Each number is 128 + 32 x the weight over its row's rms, rounded and kept within 0 to 255. Layers, rows and columns count from 0. The size above them is the row's rms in percent of the matrix's.

# layer 11 attention query, 384x384, rms 0.132, rows 167-191, columns 0-127
size [ 80  83  90 100 105  93 102  92  96 102 103 104  92 105  96  96  99  98 100 109 101 104 110 105 101]
[[118 142  99 171 183 145 140  99 138  53 143 193 112 140 117 115 101 142 139 136 127  83 122 107 191 139 160 102 117 137 127 106 133 150 109 153 100 120 115 161  90 155 114 147 180  69 196 153 140 109 142 122 160 145 104 159  84 149 199 108 150  78 149 155 142  92 132 128 176 162 143 144 133  52  94 146 144 170 116 112  98 167  94  87 123 168 141 144 157 148 125  45 124 129 155 130 113  97 148 121 114 119 159 137  94  99  93 181 124  59 136 122 114 129 133  90 122 160  88 124 117 207 118 169 167 162  63 113]
 [100 151 120 157 146 184 125 105 136 162 122  86 131 178 155 149 148 130 123 152 111 108 171  92 101 155 132 127 167 106 102 195 136  59 144 112  97 178 132 100 104 106 157  75 107 174  98 144  90 145 157  90 155  81 193  97 120 107  96 123  91 112 105 150  85 151 122 130  98  80 148 180  77 127 140 115 146  99  84 106 143  56 150 144 134 119 145 171 137 133 188 139 107 122 166 132  99 189 138 128 106 135 118  99 128 113 156  79 123 145 154 121 167 158  73 174 144 165 137 104 152  79 116 178  91 150 116 113]
 [153  79 104 113 199 149  87 110 162 115 154 190 152 128  70 149 137 182 160 111 139 109  56 137 175 131 141  97 138 124 128 119 202 171 120 123 134  59 105 138 169  91 151 125 104 107 179 137 117 172 117 132 122 145 110 150 106 124 193  92  70  84 100  94  86 142 138 162 157 126 123 140 132  77  93 148 167 127 165 177 116 112 115  91 131 117  93 138  98 158 160 126 162 167  74 120  98 120  83 136 159 123 150 160 172 144 134 144  70 136  72 149 106 114 113 121 136  67 114 158 121 123 113 141 147 119 105 102]
 [142  95  10 146 121  95 127 154 122 157 163 125 165 138 146 111 195 125  71 157  91  90 142  67 139 167 123 154 100 132 144 125  89  75 114  93 158 130 113 102  93 146  92 128 111 118 110 113 143 171 115 123 146  85  71 114 102 156 103 108 128 106  79 174 125 163 150 179 118 162 127 147 146 144 114  97 191 148 177  68 103 102 161 111 141 115 122  90  93 137 137 135  81 145 201 125 155 147 156 156  81 126 132 138 130  64 121 138 163 111 125 150 109 158 134 123 151 148 129 124 123 113  86 164 153 205  69  75]
 [ 90 140 106 104 141 121  96 154 126 141 102 118 153 114 133  91 172 118 166 138 124  86 123 140 109 153 155 169  84 166 134 169  97 107 113 152 115 136  57  96  79 104  94 125 158  89 106  79 116 140 164 145 178 126 114  49  82  99  64  95 147 103 131 118 148 131 120 102  93 123 118 116 106  83 151  75  77 122 128 112 125 139 195 152 124  99 118 120  97 118 110 159 113  87 225 106 143  78 159 109 119 160 123 127  72 103 127 169 111  82 174 144 170 138 134  90 168 120 113 105 133  99 143 174 153 145 133 133]
 [102 106 120 141 100 100 186 127  88 131 124 161 163 152 151  81 162  84 111 149 120 119 183  77 114 139 154 118 125  91 120 153  87 107 142  48 152 142 115 109 147 132 110 120 175 125 109 122 118  91 152 137 130 110 132 126  90 190 110 122 204 127 100 153 155 157 138  86  56  74 112 159 146 125 125 136 135 114 129  86 114 159 137 152 117 143 116  87 133 156 104 105 114 118 180 141 136 170 131  95  92  65 101 102 112 121  89 128 173  87 141 139 129 124 140 114  45 105 139 127 146 172 181 128  79 147 140 158]
 [137  91 143 131 107  79 125 114 130  69 136  98 153 130 161 146 131 122 141 180 162 151 108 152  96  79 171 160 153 114 141 104 149 143 126 180 160  70 129 106 132 123 152 138 138  98  84  33  94 103 132 191 104  85 111 163 163 115 137  92 128 101 126 138 161 183 104 105 115 100 180 135 109 163 163 160 102  96 140 156 124 195 123 118 119  85 105 116 127 124  80 174 134  79  79 189  95 111 157 158 141 140 121 135 144 139 152 139 139  86 134 129 215 112 133 141  85 126 173 164 146 185 164 118 161 140 182 149]
 [141 123 117 111 156 116  85 160 143 121 187 149 148  50 135 155 156 128 174 128 129 142  79 111  54 137 108  88 144 121  71 112  67 115 154  91  89 139 184 149 246  99 129 115 138  98 130 125 169  90 159  96 179 138 110 113 145 129 139 191  98 188 144 117 141 112 143 190  86 130 126 116 135 137  89 153 146  85 161 151 147 170 117 107 150 122 196 116 113 144 153 111  61  90 131 136 119 109 142 110 163  47 105 178 168 150 163 145  76 149 115  77 159  85  59 154 105 116  82 121 145 146 104 174 129 110 127 178]
 [114 101 119 129 126 135 156  66 131 108 122 118 139 134 147 127 176 172 148 151 115  93 219 101 182 153 191  87 110 144 101 150  90 146 130  82 120 156 106 118 112  83  76 132 120 116 128 143 108 155  96 143 124 102 138 116 106  99  48  94 134  97 132 162 143 155 185  77 112  95 141 171 148 143 145 112 139 143 125 110  84 165 131 176 131 133 161 124 157  90 111 158  94 117 113 219 128 117 165 116 116  62 142  70  82 171 134 161 201  98 151 113 100 134 125 155 142 181 107 138 111 112 183 176  90 116  88 140]
 [106 147 143 130 112 162 114 137 122 152 102 105 124 134 101 107 105 130 114 153 122 143  90  73 164 113  94 138 131  92 196 133 151 140 129 153 148  98 124 129 115 141  99 144  85 135 195 199  77 194 145 154  82 100 107 154 148 155 137 112  92  88  74 158 171 106 145 109 174  97 145 114 117  88 117 128 121 128  51 103 122  29 100 130 100 148 119  58  48 127 132 120 109 140  71 107 100 163  92 118 152 104 124 127  84 119 125 129 153 158 111 178 137 136 127 150 174 148 154 128 114  67 158 130 163  79 117 103]
 [155 147 107 195  82 131  79 178 112 183  87 129 159 149 157 127 189  40 172 119 139 124 176  92 171  89 105 145 105 161 193 126 147 104 127 119  98  80  84 143 175 149 153 116 135 129 165 101 143 112 148 144 129 100 145 113 171 141 134 148  70 187 126 145 106 127 106 133 109 150  61  86 130 181  90 128  86 165  92 135 111 118 122 171  92 122 159 100  91 106 133 107 136 164 106 127 155 120 182 169 174  64 169 179 131 132 109 146 142 145 116 118 133 146 132 140 136  71 145 126  84 111  84 150  92 107 125 175]
 [181 128 193 148 140  69 117 140 139 122 123 155 162 133 175  97 176 127 164 170 166 142 160  67 126 103 160  74 186 136  80 136  99 123 149 157 122  94 146 150 133 107  97 103  99  88  94 136 197  65  80 147 137  96 173 118 129 166 152 164 205 118 123 185 136 184 113 114 114 140 128  69 143 115 122 130 121 123  97  93 101 165 135  84  79  79 113 131  16  51 147  78  77  65 124 173 103 118 196 122 135 113 138  91 103 117 143 129 110  89 175 116 107 106 117 103  48 110 140 145  97 131 169 176 142 126 141  81]
 [130 178  74 174 132  95 163  97  82 101 184  87  91 110 114  25 105 166 140 138 159  79 108 133  97 168 161 159  95  71 137 135 106 186 185 137 114 156 155  92 116 140 121 130 114 170 145  88 150 155 112 103 148  89  95 122  91  80 173  59 158  91  96 149 118  63 178 162 117 132  69 121 130 110 143 130 149  41 122 164  68 108 144 178 111 138 150  63 120 117 132 152  71 172  75 157 121 115 160  96 148 113  91 153 149 161  95 114  85 115 145 129 169 132  75 120  93 126 157 104 155  63  89 109 115 116 159 117]
 [164 146 204 102 136 128 173 138 100 100 180 173 160  78 114 133  61 139 122 120 124  80 154 126  82 118 154 102 155  99  85 168 162 167 137 135 142 132 151 172 132  87 132 120 127 170 103 130 179 152 101 189 110 146 123 125 135 139 189 144 157  96 130 168 169 104 101 107 188 139 131  71 139 192  72 122 168 139  89 163 106 141 147 101 145 127 123 149 180 152 166  31 170 160 146 108 103 163 107 110  94 158 134  76 125 163 171 146 166  91 131 105  67  89 139 107  75 135 105 152 159 182 118 124 160 112 138 112]
 [125 135 165 152 118 118 151 111 110  91  39 163 120 124 166 129 115 139  60 101  85 136 149 167  91 116 132 168 135 178 166 113  66 137 148 147 104  93 161 122 144 116  89 115 115 176 133 126  83 156 200 166 136 162 116 119 146 108 126 176 113 145 141 121 107  93 146 133 139  74 126 131 116 172 153 128 164  86 132 145 133 164 158 147 133 128 135  84 160 117 151 117 105 204 142 146  82 139 122  79 151 117  72 119 139 189  95 127 135 153 132 111  58 135 108 133 102  78 124 127  62 184 166 122 103 119 136 101]
 [115 149 102 119 125  73 107 206 100 134 119  92 122  67 122  94 127 109 177 125 182 113 115  85  60  99 177 135 108 117 121  86 124 103 139 130 178  85 101 119  82 145 137  85 126 143  89 139 112 152 138  86 156 120  70 138 150 154 124 190 129 131 158 104 122 124  51 171 209 194 119  90 133 140  77 136 129 106 180  95 154 191  84 140  68 103 189 100 111 138 134 159 162 113 152 102 109 111 122  72 125  75 154 162 185 125 180 167 101 155 140  99 122 144  73 103 161 118 116  91 137 119 120 170 154 126 167 166]
 [151 110 137 129 121 143 114 131 139  75  91 144  98 159  83 132 106 193 169 187 102 164 129 164 146 143 131  96 153 110 159 105 157 148 122 153 132 141  77  77 150 127 105  47 134 147 131 126 106 118 169  75 123 136 107 131 169 116  48 165 118 170 223 124 139 119 110 136 133 147 123 175 161 133 118 137 109 129 124  98 147 115 137 147 111 167 149  94 127 199 143  85 209  74 148 110  78  98 176 140 117 131 132 143 132 135  89  60 161 167 129 153 113 105 125 115 149 104 103 130 126 155 229 100 101  70 100 124]
 [150 101 155 186 159  80 124  90 104  64  76 137 153 141  76 128 144 132  96 102 151  84 174 124 169 110 107 112 153 123 133  90 131 155 147 137 149 176 122 119 180 113 170 157  99 156  76 140 166 182  95 155 104 167  74 157 122 134 210 157 138 144 136 124 122 137  99 143  81 117 137 112 108 114 110 175 154  81 132 101 100 137 153 108 110 128 133 126 107  90  64 136 117 153 131 161 104 118  96 135 149 111 112 175  79 156  95 204 102 120 142 172 137 132 101  90 126 127  98  65 128 169 142 142 117 141 125 119]
 [142 105 174 138 129 116 103 103 167 111 116 153 134 102  63  93 123 122 176 136  82 102 143 131 137 126 163 120  44 209 136 134  95 139 138 110 160  95 204 149 192 128 139 101 105 167 114 138 111 101 138 144 111 135 158 110 190  83 125 121 111 103 111 104 153 119 145  90  86 140 173  82 179 193 144 148 142  96  99 171 153 121 140 150 122 119 136 129 130 116 145 112 133 116 139 119 156 115 141  97 148 107 106 141 100 135 129 118  79 124 165  56 104 102  98 121 109 134 152 158 127 113 208 128 153 183  97 167]
 [154 126 153 183  90 165 108 132 137 119 137 159 123 148 134  82 155 148 157 164 171  87 154 195  77 145 147 113 139 164 131 134 137 166 133 172 179 159 128 103 111 110 157 122 166 113 167 120  88 133 159 111 134 150 184 131 104 142 138  60 123  46 130 127 115 124 190 120 198 121 107 106 110 156  64  76 137 166 105  59 187 101 166 208  97 180 122 133 186 136 165  59  99 108 173  74 177 133 115  69 137 102 159 175 148 121 116 190 120 137  84 135  96 113 113  97 135 147  52 112 135 120 116 114 161 102 109 115]
 [141  85 159 115 130 213 156  69  94 141 106 129  85 125 143 141 113 152 183 130 103 132 141  71 124 177 154 183  82  64 148 120 144 136 135  95 132 149 133 149 141 161 175 142 138 149 119 185 137  93 146 152  72 109 124  31 117 198 162 113 169 147 143 106 148 128  83 204 120  92 118 123 138 109 149 113 113 114 103 123  82 115 185 159 153 119 184 101 143 165 149 131  97  81 116  95 177 145 147 117 122 141 101 194 131  78 140 143  90 137 130  90 110 131 105 109 138 107 134  84 142 144 134 119 140 130 195 172]
 [105 158 121  93 152 135 124 155 121  82 197 160 164 113 216 102 182 103 177 116 177 144 189 116 132 120 131 126 130 142 109 110 185 141  85 173 144  62 127 105 113  80 112 198 142 130 112  57 128 107 111 200 139 167 165 140 131  74 110 113 137 153 141  88 141 147 159 125  73 184 115 142 146 133 105  92 112 129 145 108  94 152 126 187 126 141 114 100 110 154 134 137 174 108 139 142 146 115 115 124 105 155 159 149 135 112 113 165 112 158 147  86 127  93 153 212 123  84 166 130 142 131 123 150 135  84 180 124]
 [126 199 109 105  96 137 106  48  66 141 111 156 129 127 108 159 125 117 136 160 143 159 109 115 109  80 183  98 104 101  59 153  99 141 110 137 145 161  71 167  89 140 148 147  89 170  69 109 112 106 160 159 149 117 182 137 150 156 149 173  44 191  65 117 154 168 129  88 197 106 156 114 155 115 116 120 163  47 161 104 111 116 127 154 129  95 139 162 150 162 160  87 173 113 136 119 142  98 175 112 120 122 156 113 118 155 125 141 165  86 117 133  42 153 199 146 177 154 118 117 127 125 108 160  83 106 169 159]
 [108 105 151 132 146 148 113  89 108 133 150 114 207  56 113 130 204 155 158 158 100 158 113  85 142  95 108  93  97 159 129 172 121  82 112 101 112 133 113 149 133 122 170 131 167 113 143 146 137 174 161 100 156 145 140 153 154 155 148 126 100  88 122 146 117  88 162 195 157 149 141 162 145 163 145  93 149 149 210 121  79 108 116 135 108 152 129 167  93  78 120 173  86 167 108 189 183 150  95 114 129  89 158 158 166 138 189 121 121 123  63 127  53  87  91  70 131 113 129 135 114 147 112  85 123 124 123 152]
 [139 125 238 105 199 115 158 146 134 114 108  45 119 130  80 146  73 165 162 135 169 146 100 101  73 131 119 121 160  80 136 178 134 178 169 119 100 196 121 110 162  92 148 118 103  93 167 137 112 101 145 147 143 107 143 107 149  86 178 122 125 101 140  87 104  86 132  82 152 171 142 142 128 137 161  92 135 152 136 215 159 149 106 120 120 135 180 140  81 103 103 112 134 115 117 165 124 111 155 141 150 101 176 129 124  97 129  91 115 144 159 197 153 138 128 140 112 122 167 100  73 152 126  60  83 107 113 171]]
# layer 11 attention key, 384x384, rms 0.138, rows 167-191, columns 0-127
size [ 67  88  75  88  85  85  97  94  89 110 100  98 105 109  99  88  98 100 103 114 102  97 102 110  99]
[[114 104 123 129 113  75 137 173 125  94 118  95  97 103 165 210  84 110 115 103 118 153 124 162 108 139 137 133  89  91  82 128 172  76 142 136  67 125 151 138 152 147 134  74  90  90  91 127 106 169 217 154  89 109 109  79 165 112  70 183  88 122 150  97 158 145 153 110  88  80  61 125  84  97 134 144  55  84 120 126 129 128 160 155 117 132 199 122 105 166 121 149  71 178  86 144  81 114 158 110  99 121  55  97 139 174 113 145 115 155 151 152 138 164 101 139 166 160 164 140  83 117 141  96 113 151 168 183]
 [113 135 103  25 136 128 117 110 101 190 172  97  85 192 138 133 121 155  87 122 159 133 194 161 108 137  96 183  98 102 158 146 192  85 118 105  84 125  83 103 131 108 139  71  45 170  60 125 103 137 134 108 123 120 151 120  88 159 101  75 154 128  91 134 126 134 122  98 124  77 113 110 113 154 163 147 119  71  89 133 135 153  74 114 142 120 128 132  84 149 124 115 143 121 142 116 102 188  84 123 125 143 105  62 100 131 147  84 200 114  85 156 179 153 110 162 111 186 135 158  96 158 133  89  99  82 128 158]
 [120 105  70 156 114 190 111 130 135 123  94 145 141 128 108 127 189  88 179 111 136 146 104 101 141 129 175 106 107 165 108 125 158 132 113 123 180 140 102 151 133 130 152 136 109 115 183  35 108 110 112 154 178 132 150 115 130 194 176 141 210 162 157 172 133 143 112 125  56 177 178 105 154 111 103 152 153 105 167 144 139 161 119 138 122  97 143  60 163 129  89 145 176 140 186 106 173 151 152 116  71 119 180 147 184  92 178 130 158 112 139 177 163 138 141  31 207 126  91 119 108  87 129 107  89 156  82 140]
 [130 132 118 141 139  65 126 129  90 172 131  74  73 142 115 163 116 108 156  99 137  69 108 124  89  98 110 157 118 129 123 180  97  90 130 140 131 147 157 155 128 106 151 142 151 167  36 127 149 114 107  90 118  94 108  55 143 145 115 124 108 136 106 133 148 123 185 110  69  61 103 144  57 147 148 140 116 121 123 187 190 168 166  93 177 159 189 120 117 134 108 173  84  68 171 156 109 112 193 164 128 106 119 116 134  79 158 165  92  88 169 143 145 168 101  75 144 106 103  98 156 100 136  83 110 112  93 167]
 [ 95 105 116 107 175  68 129  92 132 144 121 147  99 118 132 143  97 115 180 100  76 169 140 124 112 183 134 109 150 145 151 154 132 136 155 109 123  92 141 132 163 146 185 109 141 157 122 145 131 159 143  47  86 144  33  79 144 178 128 106 164 160 119  97 141 116 169 117  78 108 181  90 145 134 172 136  92  99 101 186 132 144  91  61 156 148 111 130 131 135  81 133 127  67 172 131 114 131 110 177 175 110 103 150  97 165 148  93 142 128 159  58 107 150  83  88 110  92  92 115 128 164 160  93 225  87 100 123]
 [163 110 123 131 177 162 109 135 131 105  56 117 109  91 101 207 117 143  57 137 148 106 186 147 135 150  98 162  96 137 164  83 116 129 113  90 118 128  89 135  76 145  90  81 119 165 158 118  99 188  84 167 121 213 129  92 112 137 138 100 115 106 146 154  88 144 127 126 110 146 110 131  94 120 175 144 179 128  94  79 187  92 143 132 101  70 131 126  92 100 141 160 158 133 181 135  75  99 106 120 175  51  92 103 152 179 158  72 110 130  90 145 108  98 117  87 164 154 107 155 105 115 145 145 136 126 112 149]
 [ 98 152 150 109 130 146 114 148 112 163 134 101 144 145  84  88 125 139 151 140  87 137 102 169 108 171  99 155 154  76 142 117 144 172  97 194 175  87 135 131 145 139 176 151 125 197 164 135 105 101 135 142 186 108 169 164 101 148  96 112  95 121 150 135  96 111  88 135 127 192 150 147 100 149  99 156 168  94 123 136 147 144  81 164 131 109 137 140  89 233  92 109 168 206 156 122 126 121 119 105 136  81  88 160 127  54  81 121 119 181 116 126  97  61 178 165 165  83  88 116 111 137 116 110 143 112 128 143]
 [110 113 178 103 132  97 171 146 198 144 137 184 140 153 165 133 158 137 138 103 140 153 148 162 112  68  85 166 129  82  54 133 115 137  93 117  99 125 107 144  83 136 156  84 112 151  85 130 140 135  96 109 136 169  96 135 143 179 106 170  85  95 110 180  90 144 113  91  95 126 140 170  92 174 139 133 144  78 120 135 124 193 128 144 167  78 189  91 170 138 114 116 152  89  86 144 160 130 151 158  95 141 161 121 105 214 178 109 159  97 112 122 123 154 105  77 142  82 158 116 135 127 151 161  91 143  81 103]
 [ 82 161 133 124 101 129 143 174 122 120 174 125 112 127 183  97  95 155 194 123 182 113  30 124 112  77 131 125  60  51  67 113 157 131  84 115 128 120 130  93  86 104 138  98  74 163  89  79 149 163 113 107 192 118 111 169 162  95 111 140 156 116 141 144 195 139 106 115 163 117 127 192  52 136 108 182  63 129 132 125  89 166 176 167  77 114  77 134 186 131  96 143  99 176  67 147 128 106 100 113  84 122 124 126 126 112 146 126 118 153 106 122 178 143 169 157  86 113 178  98 116 145 150 128 111 106 116 130]
 [104  55 144 148 109 106 134 117 161 133 107 120 139 119 170 165 142 122 107 102  81 150 117  94 112 154 118 178 120 102 144 139 125 106 123 106 124 167 150  46 120 157 162  80 136 108 127 130 153 175 151  64 108  52 111 143 107 177 139 105 103  95  69 118 153 178 119 105  91 131 149 110 116 140 136 169 121 174 108 162 160 114 116  64 138 186  99 144 100 149  47 170 151  91 111 121 139 125 140 165 145 121  85 188 112 126 143 159 104  60 133 100 187 126  75 103  65 103 109 139 150 105 134 113 132 100  54 110]
 [111 171 150 141 110 137 110 186 104 157 212  89 135 158 119 125 125 153 139 129 140  80  93  87  83  92  58 179 128 152  82 128 112 124 101 151 146 128 155 144  93 129  54 130 166 154 171 134 102 150 126 156 193 150  97 164 120 100 117 133 103 143  90  95  77  79 100 186 105 156 147 155 135 128  71 122 103  98 145 127 131  64  94 124  98 145 150 120  91  92 125 147  79 126 147 114 177 129  83 110 144  94 110 129 164 108  94 102 118 173  92 130 131 131 153 146 147 136 171  88 104 151 116 138 127  96 115  90]
 [134  96 140 120 169 154 129 146  71 134 155 150 140 158 113 204 112 138 103 130 130 116 116  86 124 120 182 123 124 165 147  99 160  98 119 110 121  80 169 128 104 121  55 132 194 131 153 145 113  98 163  94 144 157 125 124 149 158 163  72  63 135 122 133 142  97 114 178 118 140 131 158 148 158 113  73 121  66 206 110 137 138 149 158 121 104 112  90 118 185  84 137  77 161 136  99 122 163 133 159 158 157 144 153 157 148 128  97 105  77 111 172 115 111 158  58 148 115 119 126 125  72 109 140  79 117 143 153]
 [108 163  78 133 176 125 189 112  90 143 127 117 124  58 122 163  54 152 141 190 123 111  96 172 119 156  92 132 163 165 112 109 105 165 194  95  93 151 202 210 103  84 211 110 124  84 147 212 125  90 163 116 156 162 114 195 184 121 139  79 104 196 137 136 117  89 125 148 116 141 138 100  89 138 167 167  97 123 137 172  91 147 122 133 106 171  97 100 112 101 148 136 152 105  65 113 123 106 117 137 148 130 125 117 108 144  69  87  44 170 102  73 191 135 143 175 107 140 130  93 145 125 170 129 174  87 124 153]
 [143 135 175 122 107 146 138 148 100 145 116 119 164 140 113 167 157 157 160  77 115 122  80 139 160 137 104  97 118  87 124 126 118 103 135 121 163 137 125 117  98  83 122 136 152 141 152 124 179 102  83 153 117 179 131 119 100 139 121 176  75 128 164 114 149 184 123 101 155 198 142 139 134 131  79  65 124 141 121  14 110 158 150 114 151 144 127 124 113  95 138  86 194 119 147 148 137  66 122 115 129 133 142  85 100  92  96  87  79 107 134 132 103 108 138 110 127 116 135 133 108 169 136 117  86 148 149 105]
 [139 125 159 159 149 130 131 128 122 146 144 100 106 179  74 177 127  71  86 157 134 137  64  98 112  78 111 179 201 136 117 171 131 110 174 145 153 157 138 109  92 140 128 108 115  79 107 118  77 121 155 140 153  73  68 187  94  90  86 113 128 118 135 123 178  69 105 165 141 115 120 117 133 104 123 129 139 111 111 144 168 139 173 102 162 124 120 132 179 104 163 138  78 131 127 129  81  87 113 168 141 140  99 163 155 147 120 149 151 106 151 157  91 112 134 130  57 110  89 110 151 147 148 130 126 182 121  80]
 [111 135 150 162 193 104  52 167 123 181 118 121 176 127 103 171 146 129 144  74 129  96  86 107 104 170 159 160 183  94 133  69  92 146  86 128 139 151 111  79 124 157 152 118  61 135 160 139 122 175  88 149 156 147  97  90 162 128 190 146 174 133 132  71  82 117 128 186  92 136  61 122 116 150 124  95 102  75 173 131 122 151 160 101 101 161 137  87 128 161  87 191 109  83 102 140 125 143 149 108  94 109 159 165 144  96 160 132 101 114 144 113 173 156 151 193 165  73 113 135 167 154 121 111 152 119  73 102]
 [140 164 131 140 153 100 137 141 170  93  65 130 106 153 120 136  84 170 114 126 169 145 131 103 157 111 118 138 144 127 168 197 101 152 110 159 165 130  65 107 138 137 117 105 177 138 135 100  48 127 121 160 123 148  95 142 142 116  83 128 140 127 117 100 165 131  62  94 217 158 135 135 126 122 163 135 124 126 106 104 137 147 149 124 128 147 110  96 120 159 114 112  98 208  93 107  54 102 138  80 126 129 127 105 116 161  68  53 147 155 147  91 131 137  92 139  99 118 101 107 124 116 210 177 198  24  67 113]
 [124  80 175 110 132 140 143 132 115 103  39 174  97 168 138 216 116 131 173 127 198 160 177 111 125 157  99 147  85 127 158 150 139  94 107 114 109  67 215 144  99 171 134 157 119 150 104 130 180 141  97 134 148 115 183  96 107 183 135 151 124 130 154 117 128 105  65  99 165 139 135  95  97 131  82  99 112 140  98 108 126 113  97 140 151 152 157 161 122 109 141 104 170 139 107 125  75 110 153 113 121 101 137 160 112 151  86 161 118  80 188 101 116 129 101 153 166 108  73  87  88  96 129 173 141  77 118  91]
 [121 101 130  93 136 110 133 104 168 118  48 129 151 142 132 145 197 108 122 157 130 106 156 162  89 103 141  82  91 151 119 112 165  85  56 156 124 151 138 155 155 157 218 133 149 122 137 184 165 134 159 109 117 150 150 145  98 117 128 106 154 170 160 101 118 108 127  94 116  90  74 125 145 172 140 136 170  80 145 160  95 170 115 129 139 123 184 151 144 149 150 120  96 110 155 140 152 181  99 140 167  86  88 171 135 138  97 126 111 175 140 113 143 168 117 194  34 138  91 111 111 165  86 108 166 156  97 121]
 [157 121 101 126 145 148 127 111  91  42 152 145 138 107 173 115 199 150 132 174 113 127 156 162  87 136 180 130 119 128  72 112 178 167  90 115 101 141 131 155  71  83 117 199 151  93 152 121 105 137 134 169  90 134 189 178  54  54 152  73  88 132 124 111 126 177 111 116 182 124 141 133 102 107 114 125 117 161 140  84  82 148 144 131 131 126  60 123 112 134 160 152  68 179 213 103 140 128 137 110 129 132 129 127  92 105 154 128 149  80 114 128  89 127 136 135 195 165 124 104 119 158  99 113 168 161 142 121]
 [130 136 172 104  94 156 156 112  93 127 120  49 153  46 148 104  79 126 142 124 104 108 101 104 131 110 116 141  92  70 106 106  83  97 103  58 125 115 104 167 130 100 117 108 142 161 125 148 165 119 135 225 157 105  86 101 130 143 151 169 137 133 102  41  81 129 117 147 103 155 114 107 128 108 109 122 160 109 111 163  80 108 136 155 155 185 128 169 138 157  98  53  79 129 118 125 182 124 118 122 114 126 121 106 125 140 105 149 135 126 116 121  79 152 161 166 139  65 122 126 174  87 102 145 101 111 149 128]
 [148 154 151 160 133 121 160 140 134  77 141 150 164  95 108  51  92  91 112 157 125 103 133 100  66  86 161  90 124 185  79  65  81 141 136 198 128 160 165 138  51  93 136 192 134 116 127 117 103  68 167 134 167 128 144 164 135 111 120  85  52  59  62  86 183 153 170 102  92  83 145 113 157 142 122 116 136 147 139 104 135  95 105 138 128 176  73 146 173 142 118  75 166 127 130 114 135 154 169 128  99 148 157 158 155 128  87 162  94 153 130  55  65  67 111 185  90 133 127 135  99 143  92 119 105  86 152 127]
 [153 219 133 125 141 163 111 108  90 120 148 103 133 165  81 181  60 172  33 131 126 116 162 211 165  85 164 120 150 123 106 111 176 146 112 217 154  95 129 118  91 132 152 114 110 201 118 148 130  83 170 144 109 177 174 159 115 127 149 130 100 114 133 122 194  97 146  71 136 137 196 146 158 161 123 165 111 122 133  75 108 144 151 146 164 123  94 161 135 145 135  78 133 111 104  78 124 137 153  87 173 146 120 129 132 143 148 112  99  95 116 109  85 118 136 156  81 125  90 156 123 177 102  95 179 119 150 150]
 [170  32 126  90 140 189 132 131 160 139 161 133 142  95  95 136 156 129 151 175 144 135 112 139 178  96 152  28 165 131 127 113  83  84 124 124 125 152  83 113 131 111 164 160 170  98 114 168 169 136  84 134 118 144 104 144 161 144 144 145 129 117 137 174  93  74 134 160 125 160 105 161 120 151 128  88 155 109 141 171 136 159 136 118  85 120 107 178 115  73  96 156 140 127 197 196  94 136 117 122 104 101 142 175 175 129 108  83 120 118 123 170 116 160 148 150 166 156  71 144 124 116 151 171 135  94 144 121]
 [ 91 112 156 110 143  64 150 160 177 199 125  69  78 129  75 187 145 176 159 169 220 131 137 169 149 157 125 182 143 113 166 168  65  91  96  83  73 137 106 156 148 112 225  73 121 154  78 152 158 106 154 104 133 136  91 103 133 133 127 158 148 143 101 179 106 143 166 146 133 209 144 109 147 137 154 114 116 126 117 122  97 181  94  94 126 139 126 119 120 129 188 136  94 145 147 181 136 133  92 117 107  79 131 112 127 146 134 109 176 126 144 175 145 132 130 146 126 204  83 117  88 108 131  61  26 127 134 129]]
# layer 11 attention value, 384x384, rms 0.203, rows 128-129, columns 0-127
size [ 94  94]
[[158 172 126 163 120 136 125 140 115 173 121 165 108  60 173 122  90 120 118 167 135 143  95 141 128  58  99 113 121  92  91 115 153 176  72 200 144 126 149 103 148 123  96 129 194 139 114 116 111 169 128 125 118 152  97 123 121 162 112 149 165 112 175 139 158  82 137  82 102 122 152 145  87 128 135 129 102 148  94  93 111  88 174 159  56 100  86 148 172 147 112 107 127 147 133 154 118 121 135 116  87 168 106 126 119 133 182  64 228 129 127 136 156 104 167 123 102 145  91 145 129  81 101 125 151 165 103 163]
 [ 77 144 110 170 108 112  95 159 106  79 117  72 154 168 135 153 164 102 138  61  68 110 116 141 135 148 127  90 158 188 114  63 213 146 152 138 175 125 160 166  91  92 109 118  98 100 111 112 176  73 147  95 129 145  91  86 154 113 135  72 161 126 187 135 132 156  78 134 116 137 159 122 134  96 207 140 149 142 123 123  64 108 131 110 220 124 147 158 129 153 137  69 151 162  83 162 177 147 154  99 129 152 144 144  74 111 170  23 125 134 123 100 115 157 129  79  85 154 162 139 167 115 150 106 143 171  85 120]]
# layer 11 attention output (transposed), 384x384, rms 0.185, rows 128-129, columns 0-127
size [100  97]
[[184 141 171  52 111  55  99  70 118 160 119 108  81 141 125 167 174 111 111 157 105 104 127 117 109 159 127 109 178 133 119 137 175 111 166  92  95 107 149 129 198 102 153 115 148  76 114 160  91 140 154  76 129 126   1  86 117 158 101 161 126 131 163 146  47 140 144 145 152 102 130 114 137 129 104  79 104 162 162 144 109  92 127 166 159 119 132  93  84 107 223  79  72 132 129 113  92 167 101  83  85  91 120  89 175 129 125 187 139 122 193 158 156 176 124 113 112 113 108 159 176 163 137 166 134 116 172 137]
 [134 109 150 136  74  60 129 154 103 126 148 110 113 155 145 159 134  64 159 104 128 170 104 148 201 166  81 144 122  90 122 121  86 103 142 134  76 153 132 106 127 151  62 151 137 147 136 157 173 167 134 117 131 158 105 146 112 137 149  92  71 127 150 147 139 174  98 132  69 107 110  95  65 178 174 140 103 117  79 119 219 135 129 119 101 180  87 138 107 108 123 159 103 130 127  71 137  99  97 112 122  83 153  82 116 142 120 204  72 143 116 144 152 123 212  60  91 128 141 134 133 174 160 205 139 105 104 117]]